{"n_layer": 10, "d_model": 192, "n_head": 6, "n_kv_head": 1, "head_dim": 32, "d_mlp": 768, "vocab_size": 2048, "activation": "swiglu", "norm": "rmsnorm", "norm_place": "pre", "norm_eps": 1e-05, "positions": "rope", "rope_base": 15300.0, "rope_fraction": 0.75, "qk_norm": false, "attn_scale": 0.177, "bias": "qkv", "tie_embeddings": true, "parallel_block": false, "init": "normal", "init_std_qkv": 0.0358, "init_std_o": 0.0, "init_std_up": 0.0358, "init_std_down": 0.0, "optimizer": "adamw", "lr": 0.00243, "beta1": 0.9, "beta2": 0.98, "weight_decay": 0.14, "lr_head": 0.00722, "warmup_steps": 362, "schedule": "cos", "final_lr_fraction": 0.03, "batch_tokens": 65536, "seq_len": 1024, "doc_mask": false, "train_tokens": 354700000, "steps": 5413, "dataset": "wikipedia_en"}
Each number is 500 + 50 x the weight over its row's rms, rounded and kept within 0 to 999. Layers, rows and columns count from 0. Numbers have three digits each. The size before them is the row's rms in percent of the matrix's.

# layer 3 MLP down, 192x768, rms 0.0625, rows 86-191, columns 448-511
101:461488551546560481491542502549562443505472644439508515526518439468577579554437496557494443492443468505553532616619522522522469532575460482585525627529513468567458551518493476454440481594501447
097:473379531454528495566459469535498461487480579602530512480546460541474538474486540514522414412475483559507429443485520455529425438530519534484481484525540443456415456401575589581458520399447446
105:407612559522477512547472568528459471640502447582472518485430523519599475542558465592537436487545480484496454587520480524572519491572530537477533483562518485447409451424486533537477510474557497
087:491571507495537564479655463490397513456492506515473575544433508480530509462550616488430511500555488506434529500497509576416528494517574523496468552495482495538520445539463522492474474534462477
090:439509444536423530534441510508519413526547508515412494515579467538627568463521510581553524436472486468491602545595427540435472537499526446564382528476547600454551555554556426516543420470556520
094:490479554462495509529486552543476618531445461454443507376482560561466462439546381559514471560469530414490552574534538477591517513503515436528490510550556518571514515516524554519511465563583487
091:523537487564570498475452608510588447505460631515494573495504531501570402475493484525410479548480524462512565413459526518522381503546541557451468546455397467504590508376449477448504475479482485
097:497488429570577465477518562559477513533470528486545508455482596452490452460535557553453529466450462492496566408565506528548570480544420479448489542433523591475522539470500587448589480591540512
106:519541457549499509562472452539504570391504434526520500595462512513474526530589459587538513433551439465476483434476457420594549541633472463538509522423508433506489570478380509528585463487579553
090:498542506475562465498511406511477514585522539558453536483514595550526438548496523559471540452542560510540470447471463588500400508410494562554517537524439543515491577478527532512474533544558550
092:565526515471423503425567514507516525470486524499505468464492544514483503534526494514506553595495495490510532500554472474515383544651357560459504584526570587436421529467473436508493537505467507
100:463465490475451503496427445420459483570512617575470531525501607486536426547463577490461434457436513583474506547525520563551440461373455504554506502488569530456468559480581482559533591472498467
089:596519426497488528541486544389525551558588518539578478454552519448486500588476451493501563502479468551488623386513525523530483529487500489472467512500530482514498499522502552477490468491561501
094:523438466538441554519574513486517370558365454510509444502555451472458576467473520488472444493537423393455461502395463529503473490439520530529481497484474512546539550413432544451505471519474427
092:411451478506420453561458499536541608452493528522575577522492526516483449432549459473521559585555572480589550472518345485519487514471501443587525520602566537443541427497468573491510568480400452
097:449485506448495513511524446506543514496471516506537497627470551532535444575568478529469542493557580482488496556478437437467525516517513446460533562541437478491571490441588483509497444511587507
101:548463463626501519531525570510522626492564478579522406573532390533457447544530434558441525579534544367508509513584442512498556558493553450468489506420489484487589435463436462452489520515513508
103:439564559475514489523466501494467515515410499513442522389390542469524534474530552513542466515414495509479442421455514581505529409542657546469493475533435495558496424540461556450489479490409504
094:538528363500506548477558527474489521538502435499512517451536461471532458563507533468488494500486441480465524560482485506521600540501370541434519501447437463436481485558514543465460461463448412
092:451520474521555562491444514491476472473548543405491474525543510536453447556500516481519566408504398488505509460497485490540523467474544521454587482569368360508606411610445547566562487463464486
098:484587425462407464549528601593422576446471528518509503478561452526507445551594612501582498494517533537485504506505519427472474477459440609431451518493436488529524467539484433435432435507470444
107:446377561436462406495593599477512472499455517477489468494579537496504583529472553547534426562510546458515514493504414491491459521555530546523516524467481498492535520515446407496435453535568624
095:550584529467444443444436481446491522552493570516504531501481575503469490532528489504439513437556438522549436636560492463441544553452512428499547446605467466509530441519553490468511472416549619
097:413451455482466542483499599454436552479410534562544426441552511589492522493515467482561505540505528521488525473433418496512551512511489497549446522485463474491559425533448496424514494603481535
085:546493473537436501522571493559531495571494463566565430503498549453480468487435523505628493545485518514512541517543591531536518514484491439419478467470592446494583488470576530428520482491582530
091:461546509444415504467625541492516511533430423530534511395459560544525514529472555462515441429466503489546479488441483503494486512441487461531489461604557523509464520484465379477515425479500504
095:539423451493481507414424564484423439383615423424548476543448575483439624532469497480493433562467430512545489512540397611519531525499437521537507496542428537551537509444418592486560485423455559
108:470587493516535451508417504446525494392534569548623498475523521514475452529505549542465539517479514457493463511433460497468546519516506542547545558494423537509448476476393425565563515463508535
093:432508554448417423539496524594626470488518503610493554392500430549534401504491435500538485484486558559636497526579531484427429504580516469530471439516574563417450485522466529513516626519515426
091:457550600524511455483547490471460534474537465468429397502489534544462549463474474452512471486510623446431554547408508632553459553508608516524546512447522473504575614471594508519478521503494488
096:539498522564599490483470548637453529528568507541527604473456460418542534557505397490445475472594509483536445474599534502408489485417499482541430507514576464510371482566507474518527557494541465
096:472470501562456557414477493535546461521468493539511458562615506463580483499517454582586531457563511575501495428487531544533516517504591460572452505529507536558535543519437431524478521511556441
095:567428488482366561480488394527586483510558476557515628534462427576564467592551548531547466432471467447589492495456447453567425512491479519558480459530520507546523517463532414498521500494528539
102:557517497480506509535576548490453398499512432525465515544558415537524518532519502483409469525519515485518575511520469614464499524523593521535473513482463544471526469646378526453510442572543407
103:481472371484470444551451453454476490579490608472530666498535531447441564491488507534526473573469424465490496512532535461444516477502688534412444570474499469511444432463483598576528470523525488
098:463461517611476550508511485526440439489427570512591465441509551557595532629499483461408423375522521502531542533430524514488512489523514464414498566486558491509469503460531555524533537497470517
100:467522507574397488531573558519554524495454488492448429482545438518465500548567501407423535376436584415460503495549570431519479441476422434657467577508496559527395514530456494479399510467441527
091:427451408476468472477439432525518553476666570524508457532541608506466476491553484469570504516428451506471528503457539513509541526570496491642523478458498476504485531581430502547549463505464560
093:647512514524473454437441582532500520527444547480486581445483488536494539525523501570436518530514641495491555476475430433450462487439559525520484501566574496490481523469473438473484507558482456
097:502583438511608531495585489543505455474543414546447403464534494524474476471549501505462473391450438608580468496511523484543559473470443453472504596463379541484504457471541484599543566483448436
093:532446448461529487491486414488467487541496538461564428479535494441508586460467525567461484600543610573514489642496482476463507538450523548539565502369557557486439507503506491508562431518461529
107:439494499528527469525547458466482510452518469488561552478657435571453532418437499491577555528491528513473540485470534478557496554587487520594453497396503565463513445538523516430567410509564496
091:513433579538465560507482535388500626452423464454476503508423552454492494451607576426532452534437516553441552502553467475552416481492447489457462517490468504552567417571485399423514534537458383
096:533524525567507461505529556546540496488552475521549501426497460515494400475495502506450494491586460493531481464454447494542492534548528596487458464484445502499434422551454448484403488528426529
086:481469416535606432490506522472526508523470597551593445433475529477565519549511573493480601547480420596467523415505486566514448487498576370515486470546475499524562470477480551525529506442515501
085:568453415507452473515523568476460498601559490409465515509476484457483533461474478513520522450568536459492435580550561569478463462461376459469560515525515484417543398450542505542484411540423523
112:429495495543415473435443587525469532461448495577555504372481456583440553489506434472481474426614439528464468403543513575550528510496540420492429541439531519424544495527450523480550518475473457
106:407473587504532522502555459514454540532624433470554496537534575522504495476456502454452495488421556510496517483546598497414580519449488528461408446485458510487504416447524534552647478458503439
094:473484553533503503511470415515526478469470551472502483536379571458475495523558536470425519457562433549443537483535531582518570525524514408460475470513438474432608387537506561451508450530568477
092:570523438488378518452472507564504520520563530540503486531519475493478522544514501521405484544551483614528525423485395528562497490507551476511521493517487527454406480536475513460541418510482460
098:483426471498453487610525581472468485498494608486517491613538420528551521607511513494470435438446592583477526557623528456461428494552554601539451499525484524487453524523478584576455515538472449
096:418530418559520532459503532530527459496445416452461433459509487603555498536534477514458515567463539469538580508442529477498447533619527551471586469538510650526547542460491578459497579522494554
090:531457416481557510366414465513475520450481521462484638460414531463562548569506537475490543455512505581513484505592403484551526489474441525528466551531469476618584465448554527506509499436484447
093:453544469521491515555474511587482479468543536405501454584518477520493502539512508488465550522447490533484522527453570439504521510457435397504596554502519519463518493460516528544467438513432529
089:480518525498502512571586579578524466520372528464542552495475468570582541528477468488572475445502586545535521536582549591509477440499481580585438452448564570565464599493391471464453560549450484
089:502508502503429537566481539474464519502522507499475427410483569529523616598539423605450557439509431447472484613503559389522598552511446485511530567525544471457454442358498539476563479463443439
093:527498510517435442519571503470397439585526495542533573483481377455468462504490516453511476518518460573474465499555562480421441470557462464406513521508552575601401512459559575463528423445446466
090:577498435503577550434426518427547423537586483505463680535467474521471521552512501442450450462481456477537551446470556526473530477525495476591516409557579513464447534457447414563513587531462494
096:488537514465441495486500551515507428502595503546463595478477547538391533536555548471467445462598580534486526531569419453442526546475473530524501465499513514480441507495444487497428607501467443
089:491529543516577476498586476621469559538475455520457511451488511515467523466525499479440502539537479516483553430465500511512541455481438475461501516518485564594511467428475519497473488505471537
105:478492453488556442541442518574565527457488527498500480435478493536538531553445519482520476514532463456472535482506518535558487419482513650472432530506450494488510445448561560531463474482541491
094:454503494526497568476555591463565522481447467497486496449400440466497305492470535549472457496487524550532469528504466511492556470500544463560517570523557542424461614468531499490592482480513537
081:554514493497572488487537490422606392480528587496564482560453611471546481567472527532556506575497444488453503540553447544438477446509546632373475477508568481440454513453506437539473521531401521
101:508479472486439525479502486520535518575570505450521563542520547488442498498450469524476581585478530531509426492535512443586582476488588495530447492496541510449485543412461566529441458526449598
092:528606390484486517523587527529487536567575490571546574551495422571467577595537572505498538491428475485544597505525569514508379565400460605540447519473519585478520517467420456457518559492466540
095:485483404477536472536426498486494446473461502503524521492553604447557555478495624489496544455476427497460552527578484499495547478523430472444511524479493492478599494488483521546600543523509488
091:513476484494529515564564450460535420520426569489549603624520565470547460475500437543556468519535522562506535453523508417467557537499506469431472449616397528516469445516522522458548491458530532
087:556561552533538569418440548472474472452534442490525474484487479480507398552558467552485472493546491543536481576482591503495520460531501465497513457498473524501524583470420624465470532529523539
094:554511481503550553528556388526404513504554419500439447541503500480455487497503446504517509406509588541499516462497551606534429492430436414454477438467497466449539543437495531473570435501528537
098:453558418509622529446461564542579511405491528523518526449525539472470582413484530456483542436585499534502492526503487550527533521581463576489535523503499479474531519523491492555467480325478505
098:587486564516549505520348491470549466533544514505441495479440643555601481490525532480474508463477515464490478517489400527457569440444558468500563458523497543487506482515560516527524555515527495
097:506437564502523540539668566569525507559457516519524463517402405523514561399591539496486415529494516452491533514453488490513426512477543561454488523557569485470456568530527524505501479595563584
095:579514602530512560529501493583560519617558531444528449481484472550525503530478469512470465478452550538549511437473467529519500482532652478455469452404481499457510490555476494524502505543478469
096:533536471503512538504531494418427453504519368481476566453530576531502572498524520502494506483523525562516495503606531532423536462479551447538468518516502476438548575540511475465475521537496494
085:568502467517527498446559501535564528591470514467490558505563440514471632549503427562518613545517455454527487486481486524607449558447595463417473491457581513573590453516521473505547612543575503
094:488475546510498459495568538478462498484547583422539537567460465478514565418576485514567442430547461510497458511519584475571329436486528446511516525517373399501460464481513506494488479549399589
096:576464533492428424518548443482488469497497517483511468557436477545482574453511633588507557477456482503516593455483480569493562413580526535424488389585461505460489447400464420497494536514409603
094:525507436461518550514514387486490509433595445549449565501514505491452545445504484435508381581506482419547534586534554530429556494498484398366488523535478447434494437415452506523533428476447531
099:581484506450528489551540443535427475592559507580439399471467543476574535435520519521600435612539474532487480511490533499467448410518488535485450521477469503483471461465485558472427437523530527
099:463553550535410489510518485523572441452525578529454506520480506431548555508499498506543518572382520405503569507490410531482481458504414480485422583566476439567490427499551462501550475536519487
096:517582552476510503484487464606558439480568482426470467486508417454479538513499527397462474442533548480652549542581538521479518520522670443467473577490487532445468499486499495466524477476498457
097:516565529529411464583422497516491489607523471473568539525508560509494529490505458453433556506519536532491540460534566506379552498488582491490538508552490564461547526499388520398620468536495464
098:431539487499475432572565597486491513476446455527405505502453409520577455465468569441406513414495581445454455487437429534497503568497530566448620514446524478496443484482527502504439528511474579
101:425459521530565462532495453527379571526502512479557471509423438538615456419455461472505418495500665471473502508562502503493506522540432598430496481470551496487450592518459490525418465521497526
116:484504496484507501535489470502518535572611396514563518498505514513566502521476488563463477518502468456433531468572617555492451448412516532425520488529490552522453560426497513502518571521508568
093:493491493471625537453454484468515437535469462491586495405533480562521484492506519497499436468512488484408648449531547546415544484600590431463479478578508472544552461477432467420486418468453482
092:503389572550493445522461425526561577526461428473383521567424469572531455498507561503483532524491439526536522494478442464512527526487477542472544538472475524543405411558443472461445549541489473
093:536517538407553509375641540438514601521513510535496521488492514568438573430438521518454517523459468515453501438518512498523507508447514424344583456446488503472572476474498500395462468487488454
098:541569637503607493490469507504475528543514465460559552429514465441472534504473490570487481551541442493503513550509523512481510595439489485420533520527418556528469479490443537531591489523540485
111:514485433588440518563515568559502500542571440548489505613423448486523594522566466555518492539544473542506475459554471519490532591488579464455435574402403541535533455543547502489483481499485468
089:461497594522442490511381573510528438522477559459560481412473435494436480509437410447424524526480599444503521518485505509528513453480447509463504482427524587395510539543533598570465510447512464
096:492508469491499523465390467487490518465302405551544471522697506533552483555485582595527470459491471507472460507471459503587511519458577490472500585520468487546469439489505532523514400565548409
094:551512516518384444513503480505528545497495472457451560524525465475410459554519561524454546511560456455476464546530613632468546411549416508506454494562542442424524490490579500513425547518489489
091:472460523476492455482573554506468532531543444566475534462527540447544502562535512433447565468616485517509402422498485557511500566512523573573523458477468532494565554496584517456504447508533527
092:589451433497452543502608453513508545564577575515474582529552493427491574540484474441493535558532536512604593479466525543589420582508560570595489514496501476447539450479553480533465529547457568
097:456389510458560501524520519417466397585471374598500575593555499519528559427501517492494530495515484508557549447488508593391491513437530456502480488560568460472392510521455490512568569465442569
088:395485418476585509431466442441494561517507462531465440422457531417550494492481439576493479461553561548443528462532440509528533486425497427498514464478470484514443546466482525458533473460557460
100:520582620465490437446387588492510534509464602424494496553480450462571681503466439437521471476487532363545475478503512442459484454476462470461513439507512482482476481513536477539458555499478500
103:527514478497405535435479534542576498370448479529552475471508588533516532526484566456533542484481583548494498555502573497611558515572563517501423636446474468473457508461584535473523503494449496
095:512385477467590496400409443390468553509520500522563486572554449494524481404461511435506503444520557494414490534625463499497519556455507510474555469550474534517535518571474540435556444434471555
087:582544439580524454410401419468499546510605548482495498581518395541542480495530496555529520424505476546564535437511500506468454508495552457440474486553509485516527443535475573490556426506433547
101:468540542499487533478578446538521516538454590556471499444482477473489482524504497485526472526508516438494507497411513444496589434502454444546423498467476481454552461509410506511547545463589479
097:493521513546530524411465444464481510535456564466527534509528494498512529586545575462499529550536547444528517496485514480512553495499452580474426425508545536481549415542421516542476523481463529
099:479620449457578450484436458538454517407572452518549446492538429482519498537489525498424508491503453599518534490528474422476465473466520525600502561375526442437544511463455472458475513534552495
132:438588520541599515503377528486486488486390568472474499444475615535443475512550480498529483435537406490536461601448505427560504437493488482490502484455435492529547385511455531538469513452577429
094:523477548522547392539487465544394493548537549436464491518513520499641474510453521482519343574401528548494499462543500481445434530446502593512556476348536463504522535626532542504461528520508541